python train.py --intermediate_size=768 --init="uniform" --init_std_down=0.0 --train_tokens=148100000
Each number is 200 + 30 x the weight over its row's rms, rounded and kept within 0 to 999. Layers, rows and columns count from 0. The size before them is the row's rms in percent of the matrix's.

# up: layer 3 MLP up, 768x192, rms 0.289, rows 569-586, columns 0-191
# down: layer 3 MLP down (transposed), 768x192, rms 0.275, rows 569-586, columns 0-191
up569,103,219,208,173,250,245,200,186,185,221,173,272,216,230,205,181,211,213,172,215,211,255,214,208,193,204,147,151,210,230,204,201,150,175,261,188,223,187,251,167,248,196,208,246,194,243,146,172,204,219,202,200,227,230,169,167,244,199,210,148,185,188,239,188,179,196,180,184,171,206,239,237,215,235,216,180,240,190,227,192,183,230,175,162,202,165,171,222,236,184,198,167,201,133,271,188,188,168,160,192,169,187,191,176,196,200,147,282,191,210,181,266,176,259,242,181,169,239,205,226,200,138,213,266,200,230,228,229,218,210,167,210,185,239,172,217,214,203,149,222,198,161,214,196,192,204,215,264,206,183,204,170,214,163,252,189,159,233,176,212,202,206,222,216,176,235,167,194,218,130,221,171,164,197,240,188,163,220,190,186,197,204,183,186,219,209,190,217,179,183,246,122,216
down569,097,185,171,204,192,176,180,165,177,254,236,243,237,200,188,213,262,208,205,177,234,206,207,228,200,194,240,195,240,207,191,197,151,198,231,194,256,230,171,198,246,192,222,176,210,236,194,162,160,227,220,214,242,262,233,232,167,190,194,204,223,165,244,233,209,156,199,193,212,146,180,175,247,235,241,194,181,203,224,158,178,122,220,195,233,192,163,221,233,177,209,212,199,241,208,239,207,194,214,173,141,149,229,189,194,224,192,254,186,236,172,199,145,199,259,255,214,233,218,190,187,184,243,227,194,189,219,205,192,234,209,221,227,240,173,222,224,207,216,199,230,148,225,192,137,207,193,290,173,247,229,188,243,237,205,199,182,206,194,198,232,194,222,151,220,204,148,201,201,194,254,195,132,212,200,224,230,161,207,223,222,240,185,259,267,217,231,180,190,213,193,170,231
up570,095,233,187,173,208,233,191,136,205,209,190,267,197,217,158,220,167,205,173,233,187,211,200,233,217,205,203,188,282,196,183,170,215,237,200,257,184,209,219,191,185,234,141,192,233,163,175,204,139,230,185,221,203,180,205,155,180,200,241,211,175,206,203,225,233,189,221,216,253,226,199,199,184,197,251,204,189,204,170,236,227,187,212,173,199,170,201,227,196,173,191,198,206,225,123,177,228,183,189,268,201,174,236,180,220,246,155,235,205,227,198,228,205,178,147,238,240,137,254,214,171,182,235,207,207,133,164,159,177,137,219,263,146,234,194,249,273,179,191,198,226,167,160,190,182,169,182,199,161,229,201,233,186,220,246,239,156,182,191,233,194,166,157,232,178,198,161,168,211,246,195,197,178,169,193,231,151,212,194,198,167,208,177,188,204,203,204,177,165,179,179,256,177
down570,099,211,209,197,186,192,274,199,181,223,206,135,219,153,212,191,193,198,183,203,174,180,217,197,211,239,258,226,202,185,198,167,215,199,165,218,273,182,171,143,219,196,187,202,200,246,226,207,221,187,194,221,181,162,200,208,172,184,158,242,206,207,204,115,177,205,200,180,211,183,202,203,159,249,158,178,172,163,147,212,183,194,183,213,275,174,191,215,176,241,209,188,178,197,192,221,218,201,228,177,217,245,236,177,172,191,187,279,147,224,165,161,264,232,192,174,255,210,233,234,178,201,217,176,193,163,227,185,219,184,271,254,235,218,170,248,185,244,197,191,259,168,206,256,247,178,183,188,200,236,185,175,191,165,218,150,201,210,204,236,240,191,217,171,209,260,143,203,204,201,148,223,212,223,149,179,165,201,179,197,201,237,200,216,193,201,206,253,157,172,221,199,248
up571,100,219,246,192,209,228,159,234,190,154,203,177,249,229,189,213,194,194,208,200,158,193,230,224,174,182,167,169,198,182,133,148,198,231,195,150,176,230,270,196,167,180,178,244,225,186,211,191,277,200,215,245,195,194,225,193,133,229,233,198,225,215,213,230,209,232,181,156,249,168,166,219,202,216,234,187,182,169,131,210,165,238,201,177,148,186,239,196,191,177,236,201,181,228,169,203,243,231,186,223,241,190,185,251,222,127,250,221,207,165,226,178,214,201,168,130,235,214,229,207,222,197,232,185,175,234,193,217,187,139,217,177,218,182,194,176,204,183,242,208,161,176,179,194,222,222,204,187,252,264,199,211,184,211,175,223,233,164,174,220,166,182,175,200,206,268,227,220,186,176,156,211,203,212,191,170,222,135,167,207,235,177,183,256,178,192,241,171,255,215,215,192,239
down571,094,187,218,203,190,244,180,198,204,202,216,203,200,168,249,213,212,248,180,166,177,174,209,249,106,166,191,173,258,208,187,238,168,202,225,197,248,178,252,222,163,116,259,241,199,223,137,215,209,198,196,141,218,211,205,224,259,244,194,210,198,136,164,203,180,169,193,226,189,217,185,200,231,184,182,201,195,272,194,217,164,194,178,213,226,216,182,183,173,208,233,219,215,173,173,199,143,221,178,184,252,186,179,219,204,236,130,189,229,207,249,170,169,192,235,208,180,142,214,242,205,188,169,198,183,221,185,253,143,203,187,191,200,252,146,180,181,283,181,177,201,187,221,206,205,149,212,206,206,179,218,237,216,178,200,196,181,194,232,195,228,134,207,251,227,189,211,206,168,223,195,200,215,203,218,215,200,222,188,254,207,292,211,172,175,186,208,179,191,215,192,182,204
up572,096,173,209,272,171,211,244,214,221,212,204,182,174,290,181,220,219,225,181,241,175,231,186,257,240,151,191,193,179,231,217,172,187,178,252,164,197,167,175,241,200,167,165,202,165,189,229,185,235,204,167,186,219,187,209,168,236,200,186,240,207,215,179,134,208,200,174,208,153,165,237,209,217,159,178,167,167,221,202,187,209,214,195,191,180,218,165,231,174,174,160,200,201,199,180,188,203,243,175,167,197,203,174,239,244,205,257,209,201,177,164,159,232,212,227,196,224,227,253,158,196,236,241,203,205,233,203,210,189,282,181,240,206,153,243,189,170,243,219,143,156,99,175,233,244,201,186,200,202,244,193,134,168,190,243,108,207,207,240,188,178,222,217,225,216,230,210,202,198,217,208,214,211,185,202,223,175,162,221,232,194,202,195,220,188,219,211,193,160,175,175,237,229
down572,098,176,214,207,219,170,179,208,210,178,229,235,208,159,174,197,198,211,215,173,218,251,237,226,164,221,292,213,212,205,218,266,234,248,198,208,175,190,203,197,151,219,213,212,204,227,249,155,191,204,171,217,172,222,246,224,162,197,162,219,217,185,193,208,215,182,192,195,226,227,166,172,227,154,196,202,169,193,212,172,141,173,225,201,157,210,168,228,157,142,244,172,190,205,152,177,180,194,195,233,219,207,164,198,144,191,153,172,217,191,201,212,165,194,176,244,168,212,161,259,183,245,216,199,187,274,173,195,218,239,212,206,184,229,233,215,219,248,223,231,204,238,182,220,200,248,157,220,184,185,198,239,200,235,227,229,177,194,172,153,218,235,162,249,231,231,210,209,221,180,245,231,182,186,229,186,141,220,141,171,248,196,279,148,195,180,213,213,259,243,228,175,237
up573,094,216,272,176,212,200,218,214,193,226,201,186,188,227,186,179,190,250,192,204,180,203,276,176,198,214,220,197,213,227,166,176,250,244,218,199,189,190,207,227,229,180,195,206,228,138,230,167,247,211,213,202,239,254,165,209,192,173,216,191,146,202,211,156,213,218,190,218,157,180,177,209,195,194,182,169,158,155,124,215,220,197,196,146,189,191,171,178,175,210,240,197,201,210,240,211,191,282,197,195,253,207,239,197,235,212,219,218,203,266,201,190,200,217,200,236,191,170,211,178,201,212,197,161,207,189,230,245,219,208,182,190,146,192,217,230,172,250,246,143,154,168,149,193,171,170,202,206,183,179,216,197,194,191,192,231,197,190,189,183,192,246,210,185,166,226,160,167,132,205,216,258,218,243,96,204,168,199,186,224,144,175,205,218,168,274,198,210,264,208,172,204,260
down573,093,168,164,168,175,197,210,139,270,218,209,174,209,174,236,145,199,205,200,196,223,151,184,233,235,184,207,214,205,142,201,235,212,275,185,193,204,197,221,127,146,252,180,237,207,218,191,199,197,210,203,216,171,157,178,220,164,202,218,189,236,184,184,169,180,198,187,170,244,207,234,181,203,164,219,173,180,239,219,183,196,164,215,239,187,179,220,274,272,270,199,146,258,203,191,179,234,178,196,179,187,194,203,171,175,191,201,149,191,178,241,212,219,211,194,211,229,179,178,216,154,196,154,167,209,224,212,242,204,196,215,177,215,185,210,198,187,179,134,185,182,190,220,183,207,225,195,224,193,214,172,228,157,197,205,150,203,191,208,199,229,152,157,171,216,170,161,131,192,152,172,189,162,197,301,183,182,222,245,226,191,271,207,179,210,181,187,217,201,261,217,173,234
up574,095,229,212,224,149,183,244,213,174,173,153,197,173,172,200,218,218,236,181,150,227,183,262,180,223,174,240,205,209,202,158,146,215,208,178,166,225,203,192,254,217,160,179,191,184,178,171,198,220,159,186,214,222,187,210,229,210,164,133,239,189,243,274,249,195,148,136,233,232,173,233,169,209,217,169,180,148,195,179,160,234,199,199,239,196,203,203,225,220,199,228,193,237,191,209,173,189,156,159,183,186,209,216,221,214,184,219,217,208,186,239,225,187,204,173,154,210,198,183,159,224,187,192,223,212,129,194,194,178,177,225,226,234,172,221,171,223,204,162,177,175,233,212,196,196,191,206,272,174,176,239,254,205,222,167,240,248,201,199,189,231,250,142,231,183,188,180,226,216,209,210,181,183,225,234,222,196,173,178,279,301,208,201,228,175,214,178,200,182,258,201,246,252
down574,098,212,142,190,193,219,229,220,172,218,178,212,178,156,181,226,189,221,245,159,185,136,203,219,205,158,213,129,128,232,145,172,197,173,208,189,221,183,224,238,223,162,181,181,201,191,190,223,178,141,207,165,187,210,206,225,169,148,201,257,170,200,249,260,199,155,204,178,188,188,209,197,179,218,238,254,210,240,229,184,220,193,264,215,227,274,214,210,190,219,205,186,221,236,190,141,226,187,169,195,168,200,284,161,226,210,183,221,152,196,222,224,167,198,203,221,176,211,154,175,271,197,169,190,199,189,219,184,225,171,188,227,225,149,256,216,222,213,211,200,207,175,194,221,151,196,196,163,196,237,247,186,183,253,198,205,218,171,216,189,240,199,193,172,207,180,167,210,217,221,187,201,205,164,246,179,187,202,166,284,156,191,195,124,168,218,197,229,184,234,165,210,213
up575,099,229,147,217,209,249,246,189,239,152,207,188,215,267,195,166,183,195,175,199,212,252,234,170,249,213,175,202,173,190,218,196,187,202,186,175,227,185,163,178,229,210,198,214,185,206,186,255,255,174,237,182,160,173,174,171,215,213,249,193,196,193,194,257,188,229,157,213,175,198,193,223,224,97,189,168,247,236,132,198,193,178,233,257,219,217,200,158,196,223,208,163,197,197,184,226,182,188,173,207,139,197,180,181,239,187,189,210,194,225,215,201,205,216,234,190,230,184,213,201,222,214,225,226,115,217,210,180,199,141,202,283,174,173,225,203,224,229,214,215,212,217,216,189,221,206,174,199,160,164,192,216,170,190,206,245,186,241,236,194,257,234,163,223,208,158,225,158,173,222,264,161,234,275,163,197,232,153,247,219,200,172,164,176,236,240,192,179,207,219,204,184,189
down575,098,206,187,220,179,202,164,276,212,214,175,221,234,242,213,127,131,197,189,204,197,209,262,240,223,194,174,243,198,201,188,210,235,164,168,181,214,172,159,208,200,210,164,210,182,219,169,241,192,167,201,138,209,200,205,209,199,192,227,197,213,243,215,232,196,197,174,221,201,211,219,198,184,175,214,252,216,218,190,192,199,237,182,195,272,155,174,153,223,194,187,208,185,238,245,224,156,272,179,167,199,206,160,222,260,204,185,179,218,231,194,236,246,161,240,220,222,218,245,233,190,186,187,136,182,210,214,208,191,248,241,249,199,129,199,201,270,200,184,145,174,126,221,219,154,191,218,180,184,195,239,192,206,176,177,219,207,203,217,172,192,136,246,169,162,142,224,256,220,168,221,148,146,190,183,203,202,184,233,186,179,211,202,196,233,207,227,172,239,192,228,209,206
up576,105,236,226,237,172,219,255,245,200,253,160,199,184,186,164,198,219,215,154,187,206,247,256,220,240,224,209,186,205,195,195,234,206,182,203,193,243,166,195,227,195,229,206,145,230,184,216,199,158,188,248,216,189,198,220,175,193,185,197,187,213,214,254,222,206,195,270,240,192,192,178,198,238,164,189,161,225,229,198,173,191,164,200,238,209,218,188,147,141,176,255,216,199,187,202,147,148,238,229,185,198,223,160,180,196,189,205,208,181,163,153,121,132,230,188,134,244,247,160,223,170,179,178,236,175,193,175,211,188,165,203,196,218,203,178,254,177,170,210,256,138,198,238,203,183,242,163,237,174,189,207,199,249,181,209,179,204,198,214,246,190,196,190,205,191,202,201,173,244,211,223,192,234,196,233,164,191,228,131,203,214,233,194,128,219,139,206,158,189,194,226,156,156
down576,104,171,263,250,220,198,211,179,206,168,133,169,156,201,241,178,207,166,154,270,206,190,162,184,237,247,240,158,209,289,196,236,151,227,193,202,221,190,226,174,187,164,210,201,189,212,248,210,194,184,218,212,141,198,184,239,206,135,184,211,195,180,166,204,184,182,234,171,159,174,206,173,222,184,174,160,245,215,204,202,189,188,229,160,221,190,183,251,178,203,221,225,161,182,198,175,175,152,171,191,188,188,207,175,204,191,211,147,230,221,167,197,237,223,278,197,183,238,179,171,164,186,173,209,201,203,211,209,210,219,149,162,214,168,195,189,206,178,179,218,243,192,177,196,167,227,206,196,244,229,203,188,159,209,189,113,209,193,194,166,240,262,152,253,180,159,160,205,195,170,173,194,189,219,225,192,189,234,168,174,232,154,197,235,198,173,188,117,213,251,176,190,183
up577,105,185,178,232,178,219,162,151,218,165,187,187,188,144,191,234,188,207,152,191,217,246,274,244,249,221,186,194,215,170,222,191,179,209,213,249,155,182,209,208,217,240,202,186,175,178,199,193,197,214,183,170,130,224,124,189,248,210,242,214,227,187,200,150,229,261,212,136,196,215,232,197,209,172,190,205,182,196,186,229,171,171,184,245,257,192,181,187,226,195,136,231,217,183,208,240,200,174,201,216,213,193,218,222,247,195,252,148,222,215,171,262,242,192,120,206,139,224,142,193,234,119,191,209,188,211,180,189,179,164,170,214,212,232,160,206,169,201,220,200,194,198,208,162,171,203,188,204,190,213,224,203,226,182,138,199,173,210,207,208,189,240,169,205,221,190,246,220,138,150,188,187,218,210,182,154,142,214,159,203,215,194,225,229,196,222,204,185,165,252,241,179,215
down577,097,195,164,203,225,232,192,164,239,211,193,266,191,211,185,169,189,238,227,227,165,174,173,221,144,237,199,193,158,238,207,205,143,136,194,251,179,236,255,192,174,207,259,161,160,169,200,204,181,191,211,193,225,202,217,186,34,227,225,163,216,222,232,180,185,223,179,184,209,155,167,230,261,205,180,196,194,181,201,168,195,219,192,197,256,238,216,208,164,208,209,149,215,231,173,204,195,172,128,223,221,183,228,203,206,178,142,214,200,175,233,195,203,161,232,183,225,187,196,254,202,188,225,204,188,204,144,181,184,222,218,168,187,221,213,228,218,213,204,196,197,181,199,182,159,195,222,201,223,170,169,165,183,205,228,244,160,244,211,145,265,193,192,174,181,181,174,208,171,212,223,192,166,179,210,221,235,238,177,181,200,212,190,146,188,195,207,212,192,166,221,220,256
up578,106,189,210,197,178,253,207,249,177,185,230,188,197,282,193,191,172,222,176,175,158,185,207,195,197,238,232,200,204,254,213,191,174,187,259,194,224,221,250,212,181,179,216,219,237,197,241,223,187,229,212,174,200,181,199,208,148,218,223,203,188,166,210,178,175,201,183,234,159,218,201,188,211,185,198,224,234,210,237,242,189,214,233,210,222,249,208,223,211,231,189,178,177,192,264,193,196,225,205,276,176,187,194,179,154,250,225,200,199,248,215,213,283,164,167,225,167,205,226,229,204,180,208,232,227,188,197,190,223,252,228,176,192,261,196,194,167,168,195,184,202,210,139,234,227,180,222,176,215,194,182,187,206,229,243,191,158,210,133,136,200,197,229,154,212,187,171,172,269,178,196,189,248,204,181,173,156,129,223,199,201,232,143,238,190,243,175,194,121,161,145,203,261
down578,101,197,267,190,220,205,218,232,215,218,179,149,186,205,191,197,142,176,187,210,282,181,242,203,226,167,250,198,175,155,219,185,205,179,168,222,201,216,201,239,215,142,190,193,183,180,263,177,169,218,227,220,222,176,173,251,127,166,220,210,177,205,210,231,197,231,196,230,188,181,181,156,232,181,187,213,218,200,223,183,238,270,154,239,207,200,200,195,241,212,216,182,148,202,253,180,165,169,203,168,132,169,222,245,198,214,169,191,211,201,192,191,201,222,151,191,220,215,224,176,223,173,153,252,209,203,182,179,210,185,209,115,146,247,155,208,232,181,235,207,140,185,161,151,235,196,188,192,191,176,176,207,207,159,261,194,196,158,184,117,167,180,157,221,178,179,200,175,163,201,196,241,247,211,209,192,212,242,187,186,186,200,214,247,257,220,185,212,191,221,226,189,203
up579,091,310,147,206,155,213,185,183,209,192,208,159,195,272,190,202,188,221,157,165,169,177,233,172,193,180,280,191,199,200,173,220,176,220,237,209,217,216,164,208,242,207,152,219,169,182,191,194,224,236,166,247,201,174,190,143,208,172,238,216,165,165,233,189,161,159,209,174,238,221,208,193,236,218,160,161,226,250,224,177,190,226,247,174,223,208,143,200,203,181,175,220,202,157,194,195,185,243,215,264,215,163,188,174,188,233,204,197,192,231,147,206,235,182,185,231,203,189,243,172,238,214,203,194,212,172,154,211,189,242,252,152,229,218,175,207,254,190,140,191,204,161,201,195,204,186,153,186,184,208,168,181,223,198,237,160,203,200,192,187,169,222,187,214,216,222,233,173,170,223,190,176,188,261,166,144,117,239,171,222,207,220,149,238,212,224,180,214,209,212,171,204,227
down579,090,171,266,219,182,169,128,132,220,187,180,200,188,132,213,141,247,231,219,154,236,198,252,204,182,169,166,206,188,203,216,170,182,228,148,162,186,206,226,205,227,223,188,263,183,189,227,190,208,232,206,227,225,218,194,199,137,219,210,185,192,201,149,164,167,277,206,271,220,157,138,208,207,207,169,197,208,225,168,177,193,200,175,191,207,205,207,179,205,146,193,210,203,142,226,252,214,172,191,215,182,112,173,178,174,203,187,195,183,189,228,137,217,243,179,199,194,240,206,177,192,203,198,228,180,222,203,155,182,252,223,232,176,180,225,168,214,173,188,197,215,235,199,215,192,227,208,192,234,242,159,220,208,191,204,201,198,229,124,226,191,205,252,193,216,218,142,260,150,256,216,217,221,189,215,205,192,210,190,193,137,189,221,187,163,217,191,171,214,246,203,188,197
up580,095,178,193,264,205,248,154,231,167,201,189,218,168,258,218,221,196,231,225,199,231,253,245,187,240,153,204,190,224,196,212,208,223,201,194,215,168,166,220,190,194,204,214,253,205,203,218,232,190,180,147,193,218,236,123,189,177,204,235,184,217,192,182,217,160,185,231,196,201,256,169,239,191,220,207,193,226,214,207,217,165,189,183,220,207,167,212,180,188,168,173,248,233,232,185,200,208,200,183,165,149,231,156,185,203,214,219,178,170,158,200,258,258,247,186,195,191,196,221,231,232,177,205,233,150,215,152,185,245,236,176,184,244,178,170,203,223,230,182,176,188,198,230,145,210,189,170,167,248,150,197,236,231,224,230,264,228,151,165,246,169,184,244,147,218,232,159,205,234,195,218,263,153,207,176,200,240,149,199,213,190,255,116,199,241,216,172,230,198,221,185,182,209
down580,099,194,201,186,194,202,222,197,157,189,227,161,183,230,228,150,224,249,238,221,179,241,237,261,210,134,196,199,208,168,207,198,149,173,219,197,169,212,192,185,157,211,180,222,191,226,218,171,258,253,217,205,202,219,118,230,196,144,163,168,187,205,127,165,185,173,225,199,176,229,216,203,223,201,172,175,179,241,242,239,211,230,210,237,189,188,205,183,164,228,184,246,215,216,166,265,245,171,240,162,274,212,173,172,245,155,184,193,237,198,222,227,220,224,213,228,205,164,224,188,194,206,213,236,213,211,155,218,207,195,161,226,175,183,203,195,207,216,140,183,177,159,177,171,240,189,168,200,197,209,211,203,175,181,247,216,203,145,165,236,154,162,183,187,219,248,196,221,171,214,172,150,147,231,166,221,212,166,238,264,217,197,162,202,143,198,232,184,172,204,181,148,189
up581,100,186,140,152,213,219,194,208,178,168,246,253,174,260,221,215,217,179,196,213,171,186,221,165,270,182,240,132,212,224,198,169,232,191,177,258,254,191,214,205,188,239,190,218,221,166,162,223,250,197,175,193,162,188,237,214,203,172,227,259,203,195,200,221,256,195,198,189,190,215,231,171,167,186,208,182,196,217,204,198,205,218,215,132,160,235,218,201,215,194,130,189,221,234,205,187,204,196,194,264,201,219,227,219,230,216,186,225,126,207,194,185,214,232,207,207,105,198,191,212,146,221,165,189,201,180,242,220,234,164,174,231,209,178,217,227,166,224,201,188,205,220,201,213,152,198,255,186,167,160,179,257,233,190,218,199,214,132,122,128,188,209,189,194,186,183,226,209,152,212,160,221,230,181,219,196,168,181,177,214,131,243,200,196,171,232,212,173,213,181,203,215,219
down581,103,197,200,198,193,177,183,226,250,213,199,260,165,179,187,207,221,242,221,242,188,223,236,165,208,162,223,174,247,147,207,184,201,217,115,186,210,232,201,181,211,171,166,222,220,181,188,224,229,237,243,164,239,173,229,206,162,195,246,270,198,196,133,216,252,183,199,169,176,157,160,204,236,251,180,229,194,210,191,243,192,159,175,241,203,166,153,159,242,221,222,142,142,250,216,242,157,239,202,202,202,234,196,195,184,190,185,174,213,129,154,245,151,208,242,193,237,129,228,210,196,225,161,255,215,263,198,198,184,183,277,160,211,187,228,213,176,203,229,182,189,206,192,212,182,231,203,209,176,213,189,174,177,197,234,152,206,180,196,193,186,199,248,204,195,178,195,180,215,182,237,202,210,218,196,196,193,149,176,157,219,178,218,164,175,215,168,221,223,214,239,228,211
up582,109,172,182,181,160,188,175,249,246,232,179,203,154,142,168,178,186,183,189,174,156,221,183,229,231,242,177,204,242,228,231,216,157,260,191,228,187,151,205,188,180,188,187,209,173,169,197,235,138,202,213,225,169,227,153,184,256,206,179,207,183,278,196,186,202,204,215,212,220,201,249,215,141,184,183,179,206,221,173,212,194,194,291,162,160,252,167,168,172,156,189,219,199,216,225,175,190,223,177,180,186,235,178,173,225,240,190,229,195,213,202,220,222,214,168,196,171,199,192,203,175,257,178,230,245,260,166,222,183,175,169,153,196,219,191,194,153,225,193,213,167,188,208,232,156,189,128,214,251,139,197,230,177,234,195,173,190,227,221,197,196,224,210,165,260,213,197,195,253,190,208,182,213,196,193,220,173,164,212,208,228,193,152,257,275,193,152,225,255,213,217,185,207
down582,103,219,262,280,188,184,255,234,255,207,209,200,171,175,224,243,186,231,173,131,194,240,182,266,165,193,209,154,139,223,187,194,180,168,197,184,225,215,209,197,151,192,180,163,261,191,211,190,237,199,166,235,218,211,204,199,280,181,209,165,220,242,199,229,203,233,199,194,213,168,208,222,178,178,213,196,214,255,184,202,214,184,152,180,223,170,206,189,199,206,184,196,152,149,224,206,155,184,183,183,218,197,157,179,124,204,163,232,205,195,168,192,192,160,168,242,173,231,226,181,215,166,155,177,229,189,197,163,203,103,194,263,176,155,194,208,221,208,202,166,176,241,209,226,169,204,190,232,197,222,198,191,230,151,191,220,207,218,173,194,167,159,134,223,230,196,158,232,142,172,226,202,187,196,225,219,215,217,215,184,228,183,178,218,229,191,200,236,189,167,139,165,172
up583,101,229,230,139,212,194,170,214,196,249,174,172,131,172,258,158,199,194,181,150,207,227,221,169,230,162,182,181,174,248,251,176,180,211,214,202,162,196,203,252,214,180,196,183,204,172,217,209,208,143,176,162,164,245,217,143,203,171,195,197,247,171,209,184,204,190,219,212,173,193,270,210,179,193,155,218,195,178,163,240,179,211,175,209,226,184,215,204,147,216,194,197,238,192,210,210,234,193,180,180,267,264,185,189,220,173,115,144,202,198,203,230,205,241,174,201,163,215,169,209,216,228,224,253,195,175,200,164,195,183,237,225,194,242,190,154,250,189,233,156,181,235,209,165,195,180,224,193,204,234,193,209,102,180,218,216,244,238,218,200,182,174,202,216,231,190,179,186,176,197,212,247,214,204,210,186,146,153,185,211,141,266,195,246,189,222,221,261,215,192,227,199,189
down583,110,185,204,164,224,160,250,147,204,173,157,227,174,286,229,205,253,213,247,231,197,217,206,189,207,179,213,167,158,190,182,255,114,213,185,190,237,220,164,217,171,174,204,191,222,214,206,164,169,149,170,207,174,158,208,123,253,176,213,203,183,268,166,218,170,219,184,217,153,230,219,158,183,169,161,196,224,178,224,210,187,241,157,181,234,272,245,197,196,199,232,222,233,236,187,190,155,205,240,200,265,235,216,152,210,221,209,225,201,243,169,192,153,207,158,200,120,185,217,191,195,252,174,181,185,176,180,236,195,226,229,237,184,183,196,186,166,204,177,194,183,198,204,152,196,207,148,180,142,168,201,196,210,189,189,178,187,248,202,211,205,174,206,235,223,226,218,205,226,176,200,199,234,187,152,213,201,171,207,206,222,220,221,271,167,187,189,206,185,157,221,191,189
up584,105,152,186,205,210,195,159,231,171,220,254,205,177,171,213,224,137,215,221,196,236,231,181,140,229,218,168,167,242,225,144,149,198,173,198,211,229,193,222,177,235,259,183,226,174,215,201,239,217,153,243,213,232,242,185,183,155,224,233,185,174,210,192,179,210,179,209,174,176,186,202,193,235,181,219,167,194,201,169,241,219,236,174,244,209,178,216,176,192,222,176,208,239,167,220,249,155,181,117,202,202,233,210,158,151,189,191,256,207,250,246,179,212,194,233,158,219,209,205,224,237,225,229,233,152,194,228,162,217,205,151,202,195,194,175,253,146,176,177,154,269,146,215,135,164,201,147,207,216,201,182,230,177,229,211,204,205,154,195,216,208,191,231,213,195,243,160,199,201,158,163,176,200,156,161,207,193,175,218,199,234,196,231,217,160,240,204,210,205,201,165,157,256
down584,102,158,194,175,196,156,184,165,160,149,254,202,206,216,206,234,193,292,200,229,220,219,196,223,192,239,168,200,200,166,215,175,209,237,199,148,240,197,162,152,233,225,194,213,188,198,224,191,148,219,241,231,147,229,150,224,189,183,205,211,210,150,175,182,136,175,185,170,202,228,150,198,216,215,199,183,209,171,187,187,290,235,185,185,203,182,196,218,254,197,196,190,214,165,222,198,153,227,193,269,217,214,199,205,189,238,235,216,179,210,187,214,225,213,211,229,195,210,233,203,196,211,267,162,213,218,192,175,158,244,187,193,182,209,178,208,163,221,225,210,265,223,242,169,133,163,249,211,235,213,166,213,190,212,242,208,194,176,207,217,228,149,244,239,199,218,214,207,157,227,178,154,151,211,242,205,198,250,211,185,175,244,195,178,127,202,155,163,188,177,160,178,248
up585,095,186,208,193,162,176,239,203,220,221,169,216,224,169,166,146,197,214,217,219,191,219,210,238,166,247,124,207,166,219,171,241,186,252,195,194,230,230,140,196,190,151,167,172,144,143,200,203,233,227,207,207,274,222,239,212,124,143,202,175,184,191,201,186,184,192,157,211,180,190,221,188,203,212,227,160,196,246,140,238,263,235,151,191,222,245,134,193,156,199,246,170,209,203,171,206,174,252,181,180,180,215,226,235,198,239,185,234,197,229,221,176,169,205,238,224,209,150,216,212,205,243,192,180,165,220,176,120,157,235,208,236,231,220,201,269,219,200,201,203,241,187,229,196,199,201,194,190,177,197,196,225,259,164,206,202,241,184,181,185,161,221,215,198,194,191,201,205,238,188,202,231,197,220,179,227,201,224,178,177,231,195,216,212,233,183,235,146,197,244,272,190,213
down585,095,182,186,242,235,193,173,147,256,228,180,160,191,192,228,209,196,185,223,192,205,147,200,183,212,128,232,238,181,235,240,189,219,219,203,187,197,223,192,222,259,124,222,183,242,214,196,207,224,173,253,186,192,178,162,182,227,217,235,208,167,173,246,194,242,220,155,208,175,183,246,206,198,210,216,180,189,183,257,249,167,208,200,189,218,200,208,256,218,224,196,241,183,202,193,174,194,247,162,240,165,147,171,214,215,228,164,230,172,191,165,216,170,237,186,193,194,222,197,144,224,167,209,189,188,191,229,259,198,242,185,175,229,174,229,183,140,177,216,111,201,201,219,187,168,223,232,220,166,177,215,217,215,217,169,179,156,182,178,209,240,209,165,214,154,243,187,184,171,183,145,127,228,159,206,177,197,209,199,226,164,232,207,234,175,250,196,253,238,226,181,203,273
up586,105,185,197,203,224,171,216,173,219,203,200,234,183,164,132,196,239,163,171,231,203,216,192,273,201,132,204,193,190,231,242,212,232,170,216,208,182,310,232,162,178,140,171,241,218,234,207,183,254,203,245,179,192,211,194,212,130,223,212,206,213,180,216,185,212,183,171,233,156,208,265,234,235,226,197,223,210,171,152,228,198,248,194,201,195,190,189,207,242,172,207,273,140,233,200,163,206,194,224,165,206,228,193,213,242,157,175,205,206,235,140,182,145,161,220,199,240,189,152,236,178,215,201,168,184,220,132,255,154,186,193,127,172,186,213,200,207,212,198,189,195,195,173,195,198,181,195,177,178,241,207,221,194,144,201,183,170,188,243,166,202,217,199,210,224,182,217,220,194,222,164,250,146,246,167,193,168,212,225,212,190,208,155,206,234,207,227,187,210,211,204,233,196
down586,099,202,196,198,161,257,209,129,186,176,261,207,169,190,209,134,217,176,188,237,235,201,240,221,184,221,186,256,230,166,208,221,175,229,210,214,199,207,201,186,138,197,198,248,226,233,218,211,224,151,197,213,206,176,163,223,211,148,198,199,201,182,156,201,227,194,205,249,193,178,229,191,223,215,136,241,176,206,173,248,158,220,220,160,191,213,187,218,212,235,179,266,183,159,222,177,141,218,214,193,173,221,208,182,229,204,187,192,219,197,209,173,162,216,183,181,158,145,187,268,180,174,177,206,198,219,206,201,172,184,203,164,178,178,247,201,213,152,173,190,133,216,203,222,233,200,172,222,200,214,250,162,181,207,250,188,228,238,168,160,193,188,202,213,207,148,205,238,200,262,141,188,212,165,132,235,168,219,201,176,195,213,180,256,223,202,258,179,155,157,254,137,176